{"vocab_size": 8192, "qk_norm": false, "bias": "qkv", "init_std_up": 0.0771, "train_tokens": 98710000}
Each number is 128 + 32 x the weight over the matrix's rms, rounded and kept within 0 to 255. Layers, rows and columns count from 0.

# layer 9 attention value, 32x64, rms 0.0934, rows 3-31, columns 0-63
[[ 97 119 106 144  97 147 100 167  94 119 105 138 130 129 147 137 101 173 215 117 131  95 127  93 128 168 184 142 126 104 130 137 117  87 112 142 124 143 105 124  95 156 129 124 136 119 132  69 161 136  99 101 140 147 143 107  89 117 146  81  98  72 160 130]
 [ 96 106 130 116  92 160 120 110 150 118 186 130 100 108 100 210 143 119 105 124 101 100 117 151 133 150  97 145 185 158 126 106  88  97 105 162 181 130 123 199 107 112  92 116  52 126  74 108 115 127 119  60 126  95 157 170 156 121  59 168 104  71 148  83]
 [162 146  53 146 109 120 129 118 113 145  93  95 104 141 105 141 118  83 112  72 176  87 141  81  43 140 106 175 160 102  91 128  94 114  80 147 113 118 155 153 160 133 135 165  63 134 150 145 158 105  85  95 113 120 120 213 126 138 169 100  80  55 148 174]
 [ 71 129 113 133 123 128 202 131  84 214 111 122 134 192 105  24 138 192 146 175 132 124 130 131 160 126 122 161 121 109 120 154 161 134 118  92 115  90 140 124 192 185 172 141 118  77 173  57 142  51 131 144 148 106 115 132  74 106 161  99 115  98  95 117]
 [134 113 100 158 180 130 163 165 126  96 140 119  38 131 112 102 185 109 149 104 131 128 123 152 147 132 129 175 107  97 141 136 119 145 106 129 136 160  80 130 120 123  94 102  86  90  76 184 121 148 113 114 130 102 129 202 134  66  74 118 123 159 124 151]
 [203 180 153 145 134 143 169 116 122 141 114 130 129 161 196 161 110 111  91 156  98 171 113 175 137 104  91 119  67 136 132 123 113 185 126  84  88 188 106 138 144  89 123 104 162  98 123 145 167  97 102 106  74 145 131 122 128 143 114 125 154 105 127 131]
 [120 125 133 127  62 112 119 181 135 144 171 181 139 122 161 124 143 102 163 139 157 149  82  99 144 204  78  46  56 120  81 126 119 127  90 161 145 134  64  90 132 117  93 202  92 172 118 107 129 125 141 108 135 113 149 119  89 146 112  98 151 138 175 213]
 [148 144 125 115 100 129 136 131 126 199 117 102 103  84  93 147 131 101 161 124 101 177 163 146 146  73 118 118 109 135 110  93 205 147  91 111 140 144 122  83  85 150 104 125 115  88 110 134 192  80  94 168 140 168 100 110 111 192 116 102 189  99 137  77]
 [ 92 155 104 137  98 174 171 124 157 107  92 118 118 104 112 151 107 144 156 120  95 123 126 122 176 207  81 165 162 150 117 147 125 164  95 138 179  93 189 131 136 150 129 123 119 162 150 180 132 133 118 155 106 138  89 128 134 101 114 135 158 173 193  33]
 [124 171 150 155  89 167 121  97 156 108 129 152 180  96 134 171 174 138 129  95 114 123 101 144 140 157 107  74 110  89  97 119 130  54 143 137 123 149 102 163 181 108 121 150 137 147 116 146  69 142 128 111 125 134  86 122  93 157 136 145 111 121 129 154]
 [132 131  81 121 122  77 136 137 108 121 121 167 164 138 166 129 132 111 211 192 157  98 110 157 132 179 139 113 125 114 112  80 119 165  92 159  91 170 169 137 116  86 144 169  99  94 116 106 176  88 164  95 154 117 116 100 123 133 139 110 151  87 120 157]
 [112 194 125 120  92 113 130 160 200 106 123 170  94 170  91  90  56 143  91 107 124  72 124 125 109  95 189 112 141 116 136 110 152 137 166 139 148 121 127 142  76 151  65 138 136 205 135 150  72  86  87 136 130  81 134 149 144 114 159 141 148 157 156 151]
 [130  65 148 143  71 167 184 180 134 165 125 128 109  67 117 171 159  68 131 187 143 105 145 161 115 171  96 136 126 144 123 156 114 101 116 170 131 144  52 161 104 177 133 143 166  73  99 141  97 160 122  87 172 126 105 106 108  62 119 134  99 107  94 161]
 [141 161 106 122 136 145 149 163 148 159 196 125 169 152 169  70 163 150 157  86 133 195 141 152 138 164 130 140 162  94 124  80 112 122 116 105 107 137 113 116  86 107 141 125 124 101  89 106 131 106 130 205 117 141 160 136 173 195 113 188  87 176  74  78]
 [116 122  91 119 107 156 120 135 176 120 115  73  92  62 122 135 162  97 133 114 142 147 132  97 164 186 160 111  99 100 133 138  71 132 166 130 151 104 167 139  92 104  85 111  83 111 163 128  77 174 107 158 117 123 124  84 107 120 139 156 153 175 146 157]
 [ 75 119 133  98 174 124  99 169 154 128 147  93 176 126 131 201 191 102  86 158 127 124 113 114 118 142 121 163 102 185 155 134 137 144 147 135 155 182 108 160 149 121 164 141 129 129 158  76 136 144 106 115 196 160 146 141 117 152 125 116 174 161 121 142]
 [145  98 128 106 162 129 121  92 141 190 159 134 124  89 157 171  97 114 116 131 168  82 107 155 134 158 152 135 126 112 132 161 206 167  85  68  72 175 120 134 107  69  76 120 140 191  63 152 140 162 130 146  97 109 156 174 153 105 166 104  79 149 201 130]
 [149 103  65  96  64 148 118 125 126 132 159 144 120  98 125 119  79 165 100 130 129 173 138  86 112 126 106 145 211 121 165 140 158  80 139 165  79 155  95 120 148 176 116 196  96 117 113 138 153 103 106 119 136 119 137 156 153 122 153 106 105 190  69  84]
 [189 129 118 118 116 102 189 179 108 110 149 102 134 131 114 102  67 111 144 115 122 163 161 164  47 102 155 166 126 129  81 101 112 119  87 140  99  75 215 177 156 132  85 147 106 175 143 103  69  96 158 128 157 122 114 134  87 147 123 116 118 132 126 131]
 [169 105  73 139  86  99  99 127  82 116 136 121 145 114 141 123 157 108 126 129 121 106 121 161 119 119 123 136 133  56 137 119  97 123 118 128 183 159 121 106  98 163 106 110 151 133 136 181 175 103  88 140 170 132 109 186 138 112 104 168  79 147 186 125]
 [ 69 158 161 135 111  87 127 163 209 103  68  76 112 158 123 108 147 111  99 153 123  82 154 168 144 226 126 183 113 153 131 139  80  79 122 136  99 106 163 123 148 132 115  45 129 108 104 148  93 142  66 154 112 122  80 105 145 108 127 115  57 109  43 125]
 [112  64 103 135 122 156 149  86 145  93 123 118 147  97  27 118 157 143 144 119 160 100 144 148 152 101 135 116  51  90 168 156 150  69  71 128 122 182 103 150 126 202 128 161 152 108 169 106 171 146 136 127 140  62 154 147 140  76 160 102 102 142 125 115]
 [102 113 138 147 173 218 130 153  81  90  95 172 143 103 135 136 174 144 110 119 141 145  78 122 195 139 111  69 119 120 125 102 167 147  85 131 106 148  92 166  53 102 155 126  77 189 141 151 120 116 116 149 108 128 167 149 123  96 115 158 121 146 109 150]
 [157 175 122 110 211 155 133  80  56 109 177 131 128 152 144 175 141 111 116 160 121 125  92  95 110 206  61 130 103 116 130 124 203 180 156 163 145 115 103 154  45 121 100  96 121 107 118 134 187  76 142 149 156 160 156 103 151 113 152 171 162 187 128 128]
 [145 165 120 117 110 100 143 103 141 164  71 118  99  92 134 133 107 191 143 193  97 177 116 148 131 137 173 124 119 111 111 164 127  65 117  72 198 110 140 187 119 122 111 117  78 165 116 145  97  91 115 153 109 175 147 151 120 133  99 113 118 174 147 165]
 [121 137 151 150 137 163 176 132 117 135 149 157 166 128 125 148 168 192 159 133  99  91 143  92 118  61 156 102 150 105  96  73 144  67 104 145 132 145 106  69 129 137 144 124 103 135 140 132 115 174 185  84  99 144 164 106 146 155 100 129 153 108 155 144]
 [176 205 188 131 159 137  98 149  62 132 114 114 141 106 125  97 130  98 123 119 135 110 154 155 200 124 117 124 178 136  87 121 152 181 101  88 142 171 136  94  74 176  99 179 163 101  90 124 120  64 143 145 137  65 127 113 137 131 174 125 158 127 150 117]
 [165 182 124 113 159  96 178 120 102 120 163 123 105  66 114 112  82 138 171  47 166 173 180 116 113 109 198 143 173 101  77 172 165  84  77 129 187 133 119 101 170 122 126 185 138 153 160  85 161 134 128  46 103 140 185  95 107 206 160 121  92 154 132 168]
 [133 155 162 112 176 103 155 122 131 159 163 122 155  87  86 121 143 208 128 118 102  87 128 134 182 151 175 140 138 122 131 119  47  53 145 123 109 154 133 121 140  70 221 148 112 130 140 147 122 129  97  90 131  74 129  99 154 175 128 167 145 123 221 116]]
# layer 9 attention output (transposed), 64x64, rms 0.0864, rows 3-31,35-63, columns 0-63
[[154  96 116 139 141 144 139 133 109 122 148 161 112 118 164 158 147 188 173 130 115 110 127 132 130 187 123 118 127 105 166 131  78 144 103 131 165  84 117  86  86 135 129 121 172 146 102 117 155 183 139 113 137  94 139 127 117 139  85 105 137  80 125  97]
 [129  75 143 119 129  92 186  79  87 159 113  94 119 109 118 114 135 183 121 105 132 156 172 135 179 170 145 110 169  98 139 146 125 100  99 105 172 134 120 129 160 124 147  82 123  35 145 101 118 109 166 115 105 156  98 126 143 175 148  99 146 184 139  72]
 [150 133 126 124 138 136 136 120  89 131 121 117  73 156 121 163 141 182 115 134 117 188 164 127 139 161 116 151 186 149 165 172 102 128  90 130  97  59 129 103 130 161 167 176  63 101  99 133 164 190 148 119 159  25  88 129 121 152 140 132 141  43  94 113]
 [132 114 121  93 129 121 159 150 151 127 133 158 100 164 156 141 152 139 127 179 141  98 167  91 164 138  47 109  94 149 132  75 178 142 156 161 117 125  77 171  86 144  92 148 100 169 147 143 126 145 103 121 159 134 135 174 111  69  64 153 130 130 101  90]
 [128 104 136 199 123 107 139 136 161 144  80 147 110 148  77 205 182 137  94 131 117 135 150 127 121 125 163 151 144 147 104 107 108 191  74  86 111 114  87 163 134 110 108 131  72 138 121 121 115 174 121 104 148 117 154 127 128 119 128 121 171 117 118 173]
 [204 133 177 103 140 112  81 149 132 114 166 167 123 139 107 152  94  88 135 136 134 114 151 145  71 109 122 112  79 144  94  91 107 121 140 122  76 128 107  98 134 141 120 121 116 148 160 136 119 172  80 136 138  66 172 136 138 150 146 159 138  83  82 195]
 [110  80  47 102  98 135 126 170 121 100  83 175 119 114  73 100  61 146 152  46 157 107  88  77 126 145  87  84 100  69 117 175 128 131 102 151 160 191 150 107 110 137 122 135 141 120 124 162 200  99 134  94 112  70 149 139 126 141 131 156 175 124  79 154]
 [154 155  96  93  89  81 139 110 129 124 132 159 100 140 145 159 104 134 129 127 153 132 175 100 124 117 134 121  88 114 126 109 209  87 179 149 170 142  98 175 103 121 127 155  91 132 105 131 145 138 148 145 174 110 148 191 133 143 107 138 117 109  56 116]
 [122 111 129  69 132 142 150 127 117  91  59 132 116 166 125 166 145 145  92 177 123  91 115 100 144 148 127 130 154 152 127 118 176 166 163 148 114 110 162 148 152  99 101 145  98 139 135 162 183 145 145 145  87 123 101 196 127 120 163 149 124 148 145  96]
 [141 136 138 192 137 146  84 113 101 104 131 180 138  62 118 111 158 121 130 117 174 126 134 129  94 102 154 114 162  73 117 161 117 150 110 130 105 152 103 141 159 147 112 131 181 119 130 137 147 133 121 145 131 127 110 115 104 143 132 143 141 150 158 158]
 [153  68  93 132 132  76 114 166 145 138 134 171  84 115 121 106  84 129 194 127 209 108 147 144 145 221 108  94 147 121 120 150  86 148 142 105 132 134 164  90 128 202 170 109 119 100 115 141 178 122 146 116 121  94  65 144 133 115 149 133 148 154 106 101]
 [ 92 181 138 178 111  81 140 143 126 126 112 173 157  94 101  49 140 107 114 100 142 190  95 142 121  91 150 148  86 156 124 108 115 135  97 108 101 168 160 133 134 131  77  93 187  99  87 110  96  65 159 171 128 176 134  86 102 142 143 107 134 170 191 106]
 [192  88 117 123  99  99 141 117 105 139  77 133  98 102 106 164 139 159 160 102 143 139 199  72 146  97 148 113 105  99 124  87 173 113 111 147 181 118 126  96 118 115 160 117 148 146 101 137 207 204 104 103 134 187 168 128 192 170 136 164 183 169 140 188]
 [102  82 133 170  89 148 119 150 163 107  79 142 170 108 142 131 109 147 103  74 161 116 125 145 129 157 143 129 147 106 119 127 111 121 163 101 159 158 130 148 115 190 177 140 132 143 142 172  69 106 101 146 122 167  89 124 168 132 124 130  60 132 133 127]
 [104 106  86 111 133 170 118 126 189 104  89 112 161 136 107 141 132 139  89 105 130 160  96  65 106 108 152 150 118 113 129 153 121 125 121 119 131 163 177 138 132 118 149 151 119 112  81 163 149 102 126 148  87 134 127 126 104 125 169  69 156 127 145 101]
 [104  91 121  42 134 113 151 175 114 132 131 110 125  67 155 104  97 144 125 147 103 163 115 106 174  60  83 197  82  85 141 142 111 152 128 148 182 154 115  99 169 120 179 100 136 127 139  91 150  67 129 120 140 152 144 134 137 104 145 151 105 125  80  83]
 [144 121 128  71  69 158  93 207 140 148  85  61 143 136 183 150 112 124  96  84 105 110 116 189 151 178 148  90 178 123  91 139 145 169 133 102  93 108  92 137 174 110 132 112 156 116 113 156 154 145  96 131 169  85  94  82 213 141 177 149 123 185 183 159]
 [ 58 135 140 118 134 158 126 108  85  74 118 102 139 125 114 107 113 141 148 113 132  65 143  75 164 123  94 112 193  87 129 202 199  88 157 160 186 128  70 102 117 148 189 160 129 118 137 161 120 182 134 111  80  79 107 159 102  80 134 171 140 153  87 149]
 [150 101 132  86 123  87 130 124  68 118 159 190 129  86 117 138  73 147 118  80 147 116 123  90 127  93 108  86 125 102 147  76 108 123  96 119  86  94 174 115 125 154 117 174  80 137 109 109 139 103 121 150 157 133 169 128  57 118 102 124 164 126 109  82]
 [158 143 111 179 142  93  90  80 125 130  86 112 124  98 144 149 154 123  75 124 130 189 123 110 108 173 179 161 149 105 110 149  88 111 105  81 136 128 160 170 118 144 146  98 115 159 133 142 183 131  94 122 198 100 117 130 165 136 122  96 127 114 129 109]
 [181 127 152  97 118 164 145 156 193 127  81 112 125 120 106 139 184 130 133 196  90 114 150 158 112 147 135 127  91 133 109  84 163 120 187  80 126 131 121 115 138 156 123 134 196 137 111 112 103 184 133 144 111 182 130 137 171 125 176 116  77 103 149 115]
 [127 139 136 198  97 152 144  95 150 116 159 136 132 180 135 150 168 184  70 129  69 121  87 120 184 129 122 152 143 112 128 113 163 143  95 118  91 105 114 164 115 143 113  89 103  93 149 145 174 128 136 140 176 102 152 114 163 121  37 143 132 194 139  83]
 [122 150 124 174 151 133 136 156 127 145 106 143 112 113 129 155 159 130 106  89 112 118 129 140 172 156 138  90 137 147 146 126 101 172  66 107  96 126 136 148 125 160 131 133 109 133 148 127  92  86 123 113 118 155 127 162  69 125  98  95 105 127 154 136]
 [105 106 103  88 182  93 158 157 147 106 117 107  95 113 134 112 154 116  80 109 144 122 117  88 111 178 143 144  95 102 155 104  94 125 108 159 129 142 130  61 111 140 159  87  80 120 118 124 153  70 105  90 134 152 103 163 111  92 143 102 109 125 173 121]
 [110 170  97  74 116 155 109 131 110 104  92 127  94 157 134 153 125 140 113 116 111  59 133 142 124  88 139  98 106 139  99 151 191  83 123 122 118 142  82 160 147 128 138 121 172 149 103 108 156 151 159 148 153  98 110 112  75 143 126 179 173 149 148 163]
 [121 171 174 236  77 107 144  97 121 137 144 159 145 150 134 136 116 189 142 108 178 128 111 167 159 142 150 123 124 138 136 175  90 126  87 127 150 117 115 156 117 129  94 128 139  88 147 128 114 111 202 100 116 124 129  90 127 150 100 172 147 169 119 158]
 [163  79 133 178 107  78  94 174 140  91 124 145  79 172  93 131 152  70  98  94 114 117 154 182 122 126 165 122 136 140  34 112 184 149 143 107 141 159 190 128 129 151  98 159 106 161  87 161 110 148  94 152 162 134 144 136 148 132 139 179 120 118 178 123]
 [123 118 144  98  63 170 126 132  89  50 119 118 107 147 147 180 132 168 102  73  80 103  95 119 127 104 168 121 195 116  89 193 118  60  88 141 140 119 111 135 171 159 149 140 136 119  92 121 190 108 143 138 142  82 110  75 168 168 102 166 147 132 113 142]
 [122  97 201 144 113 143 128 149 117 103 112  70 166 163 143 153 172 156  57 129 116 152  85 176 143 147 185 142 153 138  84 221 135  93 165  60 125 179 126 136 149 123 128 103 130  78  97 156 132 133 149 168 129 109  27  93 174 169 174 195 147 182 201 121]
 [181  62 104 155  64 141 140 149 100 144 127 157  94 114 144 165 151 157 125 185 144 107 108 144 140 147 198 163 144  69 144 159  86 147 122  87 148 124 120 145 116 152 125 113 108 135 104  92 169 183  79 164 131 108 118 191  95  91 155 129 134 133 119 125]
 [142 143 122  84 163  91 122 136 142  73 192 111 103 137 121 102 106 177 173  94 160 116 113  85  96 104  83 119 162 147 110 117 189  75 135 157 126  78 121 150  79 172 107 158  63 138  89 125  46  86 134 142 198 150 150  95 183 112 127 166 120 149 145 149]
 [209 108 107 156 158  73  71 106 135 108 138  55 105 119 133 156 111  87 106 120 181 166 154 146 104 161 117  98 141 168 117 132 133 144 105 121 148 136 105 159  84 143 130 122 117 137 113 142 229 149 103 117 143  66 113 136 172 220 150 141 116 111 134 170]
 [162  42  83 194 110 126 140  72 122 202  73 118  98 135 153 141 136 120  53 219  99 135 100 186 153 153 161 185  91 144 150 143  58 174 110 115 122 118 120 174 174 106 150 112  87  97 123  94 184 117  70 182 128 104  92 206 147  98 165 140 113 131 119 116]
 [129 153 119 145 170  93 124 204 101 104 180  92  73 117 121  94 106 163 209 119 127 161 158 148 139 172 104 114 107 106 138 106 174 160  98 155 148 129 125 158  77 131 111 120 152 133  64 122 149 125 128  89 208  96 148 116 118  73  89 140 136 109 140 184]
 [130 175 136 135 170 123 164  94 168 167  94 108 100 131 128 129 114 150 167 132 170  98 119 167  98  93  91 104  74 130 116 107 136 140  73 114 142 173 124 101 157 120 149 117 158 112 151 141 148  53 119  84 137  89 159  97 116 151  72 124 106  80 136 150]
 [124  72 101  64 116  73 169 141 110 115 103 201  75 128 123 168 111 135 127 148 107 137  70 125 158 153 103  87 147 102 117 146  79 110 127 129 119  69 114  84 165 136 130 130 124 111  89 110 121 139 169 194  56  39 123 143  54 120 159  88 144 107  84 142]
 [140 184 105 125  62 124 161 102 158 199  92 121 148  93 120 110 149 108 119 106 105  91 147 176 116 102 119 104  66 145 109 144 109 166 121 119 170 146 139 123 169 120 129 140 136 108 138 133 178 138 157 103 169  98 116  58 163 202  23  55 147 122 104  35]
 [ 81 149 120 113  60 201 101 133 151 115 122 124 124 119 115 108 168 106 111 123 191 102 139  71 135 139  70  86 118 169 182  50 144 113 215 138 111 146 169  87 161 178 137 134 121 157 110 124 146 143 145 174 159 182  84 110 184 111 114 149 166 180  96  92]
 [135 128 110 123 128 134  66 109 120 133 135 170  69 123 136 183 153 163 136 160 124 168  81 112  93 116  94  75 143 126 120  96 146  59 206 135 136  71 122  99 156 147 153 111 135 127  81 140 121 134 115 228  89 114 131 141  90 130 124 127  79 121 117 158]
 [ 99 101 148 107 193  65 147 100  93 132 135  97 132 120  89 104  80 132 132 137 114 117 117 146 123 147 157 144 114  94  83 151 113 152  95  93 126 144 158  99 156 132 166 105 120 101 156 139 132  94 164 115  91  92  93 115  77 112  96 134 134 121 131 131]
 [119 135 105 122  76  86 157 128 164 131 154 132 120 110 116 128 133 110 126 103 157 118 109 128 141 163 125 108 123 124 127 127  95 158 154 113 158 136  60 168  65 132  56 175 104 132  78 168 185 123 108 110  88 169 114 164 162 143 183 146 162 173 122 107]
 [117  55 143 136 145 160 113 159 108  96 197  92 111 114 121 122 168  98 148 199 134 134 138 115 165 159 135  98 128 153 126 179 164  87 150 158 114 113 122 144 114 152 175 129 168 145 105  81  45 153 164 210 142  92 167 109  96  47 147 150 107 121 121 166]
 [144 198 134 115 141 142 195 145  77 119 137 133 147 112 148  63  92 182 172  62 141 220 115 131 128 128  81 167 131 131 121 171 226 144 106 127 139  92  71  68 124 120 158 112 150  64 105 188  86  83 103 105 128 174 167  98 185 132  93 179  66 103 149 110]
 [129 121 134  78 126 177 106 157 171 128 167 129  90 103 193 148 165 118 127 109 166 121 127  83 161 150 133  84  98 140 184 164 168 103 208 143 166  90 198 120 106  87 138 114 112 111 110 116  70 189 156 129 101 145 116 115  97  92 121 156 150 141  95 168]
 [144 110 137  89 144 116 133 123 102 102 154 199 118  66 153 138 178 117 122 146  95  53 197 125 121  91 134 166 100 108 150 150 125 127 188 137  97 124 102 131 114 120 144 119 134 155 166 124  98 142 137 103 110 126 141 132 158 148 114 126 149 140 124 167]
 [109 139 125 117 189  89 106 118 110 156  84 123 151 125  92 146 105 156 174  63 153 145 141  91 133 106 112  57  82 115 121 117 165 152  61  91 124 172 134 137  96 154  96 178 128 191 137 140 178 165 124  90 156 114 181 108 127 146 136 101 155 118 180  87]
 [126 111  75 144  93 145 153  92 114 173 155 142 150 105  93 112  78 106 111 131 132 159 107  90 132 126 137 161 178 147 130 155 126 153 111 137 166 141 114 151 106 107 131 120 114 115 131 154 132 124 117 155  99 137 147 164 198 126 162 136 151 243 150  73]
 [104  90 152 137 150 108 149 156 157 136 117  26  78 123 113 170 120  63  94  75 139 205 128 156 101 130 175 202 120 182  64 157 139 127 144  82 139 107 184 171 163  88 134  96  76 145  93 128 150 110  60 139 111 167  64 152 114 164 150 119 121 156 137 148]
 [129 178 118 128  97 124 115 149  86  94 157  73 163 146 135 103 136 122 155  86 162 135 169 134 177 157 105  66 125  85 130 185 179 102 106 152 128  92 107 146  77 169 121 102 181 121 143 137 151  91 123  97 202 141 141  79 142 116 128 176 147 154 151  91]
 [172 111 172 105 149 124 101 168 158 109 206  93  61 119 162 128 167  74 136 199 119 118 159 139  75 200 112 116  90 170 130 101 175 127 185 105 121 126 137 113 145 161 135  73 162 164  88 138 106 159 106 178 144 133 130 125 205  96 188 174  93 111  70 190]
 [100  79  79 209 124 169  90 120 126 152 188 111 174  67  62 116 152 124 129 161 135 105 160 164 171 172 176  79 129 109 146 129 117 141  77 134 165 103  95 182  92 174 158 140 175 120 160 100 170 162 161 160 157  78 139 135 108  65 131 130 148 175 153 134]
 [134 140 136  96 157 133 148 118  63 135 156 204 142  87 145  88 132 204 216 112 114 124  65 112 186  82  81  90 173  91 116 101 168 109 106 116 145 135 122 151  60 140 165 200 134 108 103 123 176 134 120 148 113 136 187 129   8  77 120 177 106 126 125 171]
 [108 177 105  79 204 129 137  85 115  89 114 157 138 159 129  76 114 172 186  47 135 102 171  87 134 110  63 160 100 112 112 171 239  97  95 165 147 141 107  79  63 113 116 171 165 100 203 153 166 124 161  99  78 140 146  84 120 124  76 148 174 129 192 111]
 [119 162 125 164 112 111 162 108 210 163  79 141  56 138 133 176 155 156  49 147 124 137  79 110 136  94 124 104  81 121 167 122 150  99 144 104 190  72 150 169 173 103  63  97  97 112  94 104 172 104 108 111 134 167 105 158 123 146 119 146 147 125 105 115]
 [144 136 167 204 101 135 151 117  74 132  72 144 154 149 136 132 140 201 118 143  73 152 102 112 131 116 132 174 192 103 112 101 101 129 114 131 128 147 140  83 128 152 137 148  95 134 110  94 135 107 139 126 120 108 127 138 117 148  81  79 110 100 124 117]
 [147 134 117 165  95 140 133 130 113 149  50 167 169 152 111  90  80  72 115 106 129 123  98 169 162 112 138  92 138 121  63 127 102 155 108 151 141 155 118 100 148 176 147 227 129  71 174 102 122 132 143 105 148 126 139 143 125 158 124 112 143  68 176  81]
 [101 130 106 234  87 142 149 117 159 108  26 138  86 138 140 174 116  98  77  92 123 197 144 183 141  85 173 177 178 135 130 154  54 131  72 163 192 119  99 134 201  87 151 143 115  87 131 109 175 166 117  96  75 161 106 153 167 192 106  96 138 100 108 118]
 [146 131 104 101 141 140 169 126  99 141  76 156 153 109 131  97 104 159  99 140 101  83 115 113 123 142 164 177 123 105 151 126  79  61 175 162 124  99 144 141 132 123 165 136  92 113 155 116  92  64  86 105 115 137 136 138 158 139 109 137 115  85 150 141]]
# layer 9 MLP gate, 128x64, rms 0.116, rows 0-5, columns 0-63
[[131  88 152 168  93 138 148 102 160 210 148 163 146 151  92 201 163  94 106 136  74 124 160 116 104 147 122 140 135 170 109 193 136  65 178 118 110 163 147 108  88 121 110 142 135 159 170 145 125  95  86  94 148 138 187  88 126 116 184 153  90 139 140 212]
 [118  99 165 176 129 185  95  91 140 144 117 119 167  76 101 135 180 164 108 147 145 156 168 215 149 128 113 180 130 120 171 132 109 151 136 112 154 143 139 104  91  81 131 101 142 155  94 128 122 135 124  72 144 166 155 155 129 158 186 118 107 120 103 164]
 [164 103  92 160 102 138 114 142 126 148 146  65 161 166 147 113  79  46 140  53 150 125 128 105 124 107  91 117 185 117 112 117 143 150 102 173 137 121 131 117  86  69  95  95 115 119  75 117 152 127 141 144 168 144 142 143 190 141 159 114 106 172 104  82]
 [ 48 102 144 125  98 149 100 157 123 164 136 135 163 156 124 167 141 164  87 139  98 160 144  90 142 119  95  59 123 192 180 111 136  73 145 186 126  55 113  99 104 139 125 122 128 102 110 110 110  97 202 124 154 113 153  83 127 164 139  84 152 144 133 127]
 [162  93 134 202  78  93 119 150 104 155 137 128 147 117  82 139 149 160 172 135 175 114 178 141 134 165 121 129 230 114 157 158 160 152 111  77 118 153 127 140  92 128  97 153  99 114 109 174 110 155 108 152 101 163 119 168 164 145 123 123  61 108  63 154]
 [106 152 135 121 142 127 135 172 123 147 132 148 146 150 133  91 129 176  94 157 120 101 102 131 113 128 123 139 112 110  71 144  91 154 108 118 161 115  92  81 115 150 132 149 161 129  87 156 130 148 127 103 132  91  72 163 112  79 129 134 150 101 122 129]]
# layer 9 MLP up, 128x64, rms 0.105, rows 0-5, columns 0-63
[[169 150  80 148 157 101 125 141 118 137 189 123 133 111 142 112 102 112 132 151 155 117  28 172 101 106  61 131 134 104 176 107  73 164 163 159 185 114  98 161 137 136  89 119 139 119  57 114 165 164 148 155 176 150 105 125  87 116 107 109  76 172  36 178]
 [135 109 145  95 172 130 147 174  97  84 109 140  98 153 132 118  78 150  97 132  59 127 135 153 157 184  93 135 202  89 119 159 168 160 107 149 139 164 186 147 123 138 111 139 187 136 142  77 129 157 147 105 121 127 125 121 117 147 140 133 152 172 164 123]
 [216 146 164 131 118 119 127 149 128  81 115  70 117 156 171 125 121 101 101 135 153 112 157 104 108  57 117 125 144 129 108 133 173 164 109  76 163 125 200 164 102 151  83 154 159 135 136 145 125  86 118 158 214 131 155 127 125 142 108 100 114 192 164 104]
 [ 98 181 165 162 133 107 119 116 102 101  78 137 119 119 123  98 165  62 100 116  94 138 114  92 111 153 130 127 178 125 103 131  79 135 164 105 170 167 116 180 189 117 167 133 122 102 111 116 104 123 135 155  73 158 121  98 131 143 122 113 153 146 173 108]
 [151 141 106 114  69 140 162 140 130 139 123  79 105 108 140 122  90  76 158 105  97 123 133 137 126  99 116 124 118  79  94 170 171 156 127 129 142 108 106 158 147 132 181 156 140 171 148  92 130  91 132  86 126 187 139 104 137  50 138  94 163 178 197 133]
 [112 112 150 150  89 109 180 121  91 174 201 128 176 130 115 112 126 108 141 135 122 110 118 150 107 130 164 152 121 119 113 149 150 171 185 108 162 134 111  71  76 107  97 111 107 153  77 168 127 132 115  96 149 140 129  97 119 109 156 106  99  85 133 165]]
# layer 9 MLP down (transposed), 128x64, rms 0.0941, rows 0-5, columns 0-63
[[148  49 139 103 129 143 139  72 152 117 105  91 108 134 144 104 128 112  90  78 102  77  66 153 114 179 146  44 139  97 204 147 140  76 133 124 129 122 168 138 113 116 165 160 105 138 126 110 112 111 135 138  97 155  91 168 227 143 181 137  59 119 126 189]
 [135 129 118 157 153 122 137 114 121 115 168 196 117 144 142 113 148 127 147 109 158  71 145 162 125 122 106 168 130 118 113 232 136 119 121 120 152 186 155 138 149 168 142 146 109 140 112 175 174 105  73 173 117 190 140 112 159 104  90 147 142 157 155 110]
 [ 71 128 123 127 165 168 115 137 100 142 116 138 135 108 107 113 117 122 138 150 135 115 126  97 106 139 118  93 122 103 184  34  90  68 139 157 111 135 161 103 101  71 112 104 108 150  92  84  87 119 136 158  90 109 143 159  70  96 129 107 126 142 147  87]
 [153 133 106 171 147 144  96 175 120 153 148  93 126 132 158 148  96 118 147 141 169 150 152 208 127 142 134 177 123 129 158 168 127 158 119  82 113 107 171 149 122  92 105 146 121 128  95 114 112 134  55 153 164 125  56  91  59 178 162  77 138 116 133 112]
 [135 162  46 173 138 132 133 111 102 131 137 109 163 152 146 171 131  85 147 129 146 111 123 143  96  99 102 103 108 103 139 121 116 151 169 144 143 134 144  72  73 180 168 153 100 136  83  82 116 138 147 106 138 165 146 158 122 171 123 124  95 160  29 116]
 [ 97 138 137 193 170 134  96 102 141 116  63 157 112 174 100 104  80  94  88 153 132 133 145 108 124 113 135 126 125 121 137 156  89 138  75  88 124 108 129 116 114 133 110 115 131  96 137 175 129 133 133 173 108 128 120 128  84 151 121 197 142 129 102 115]]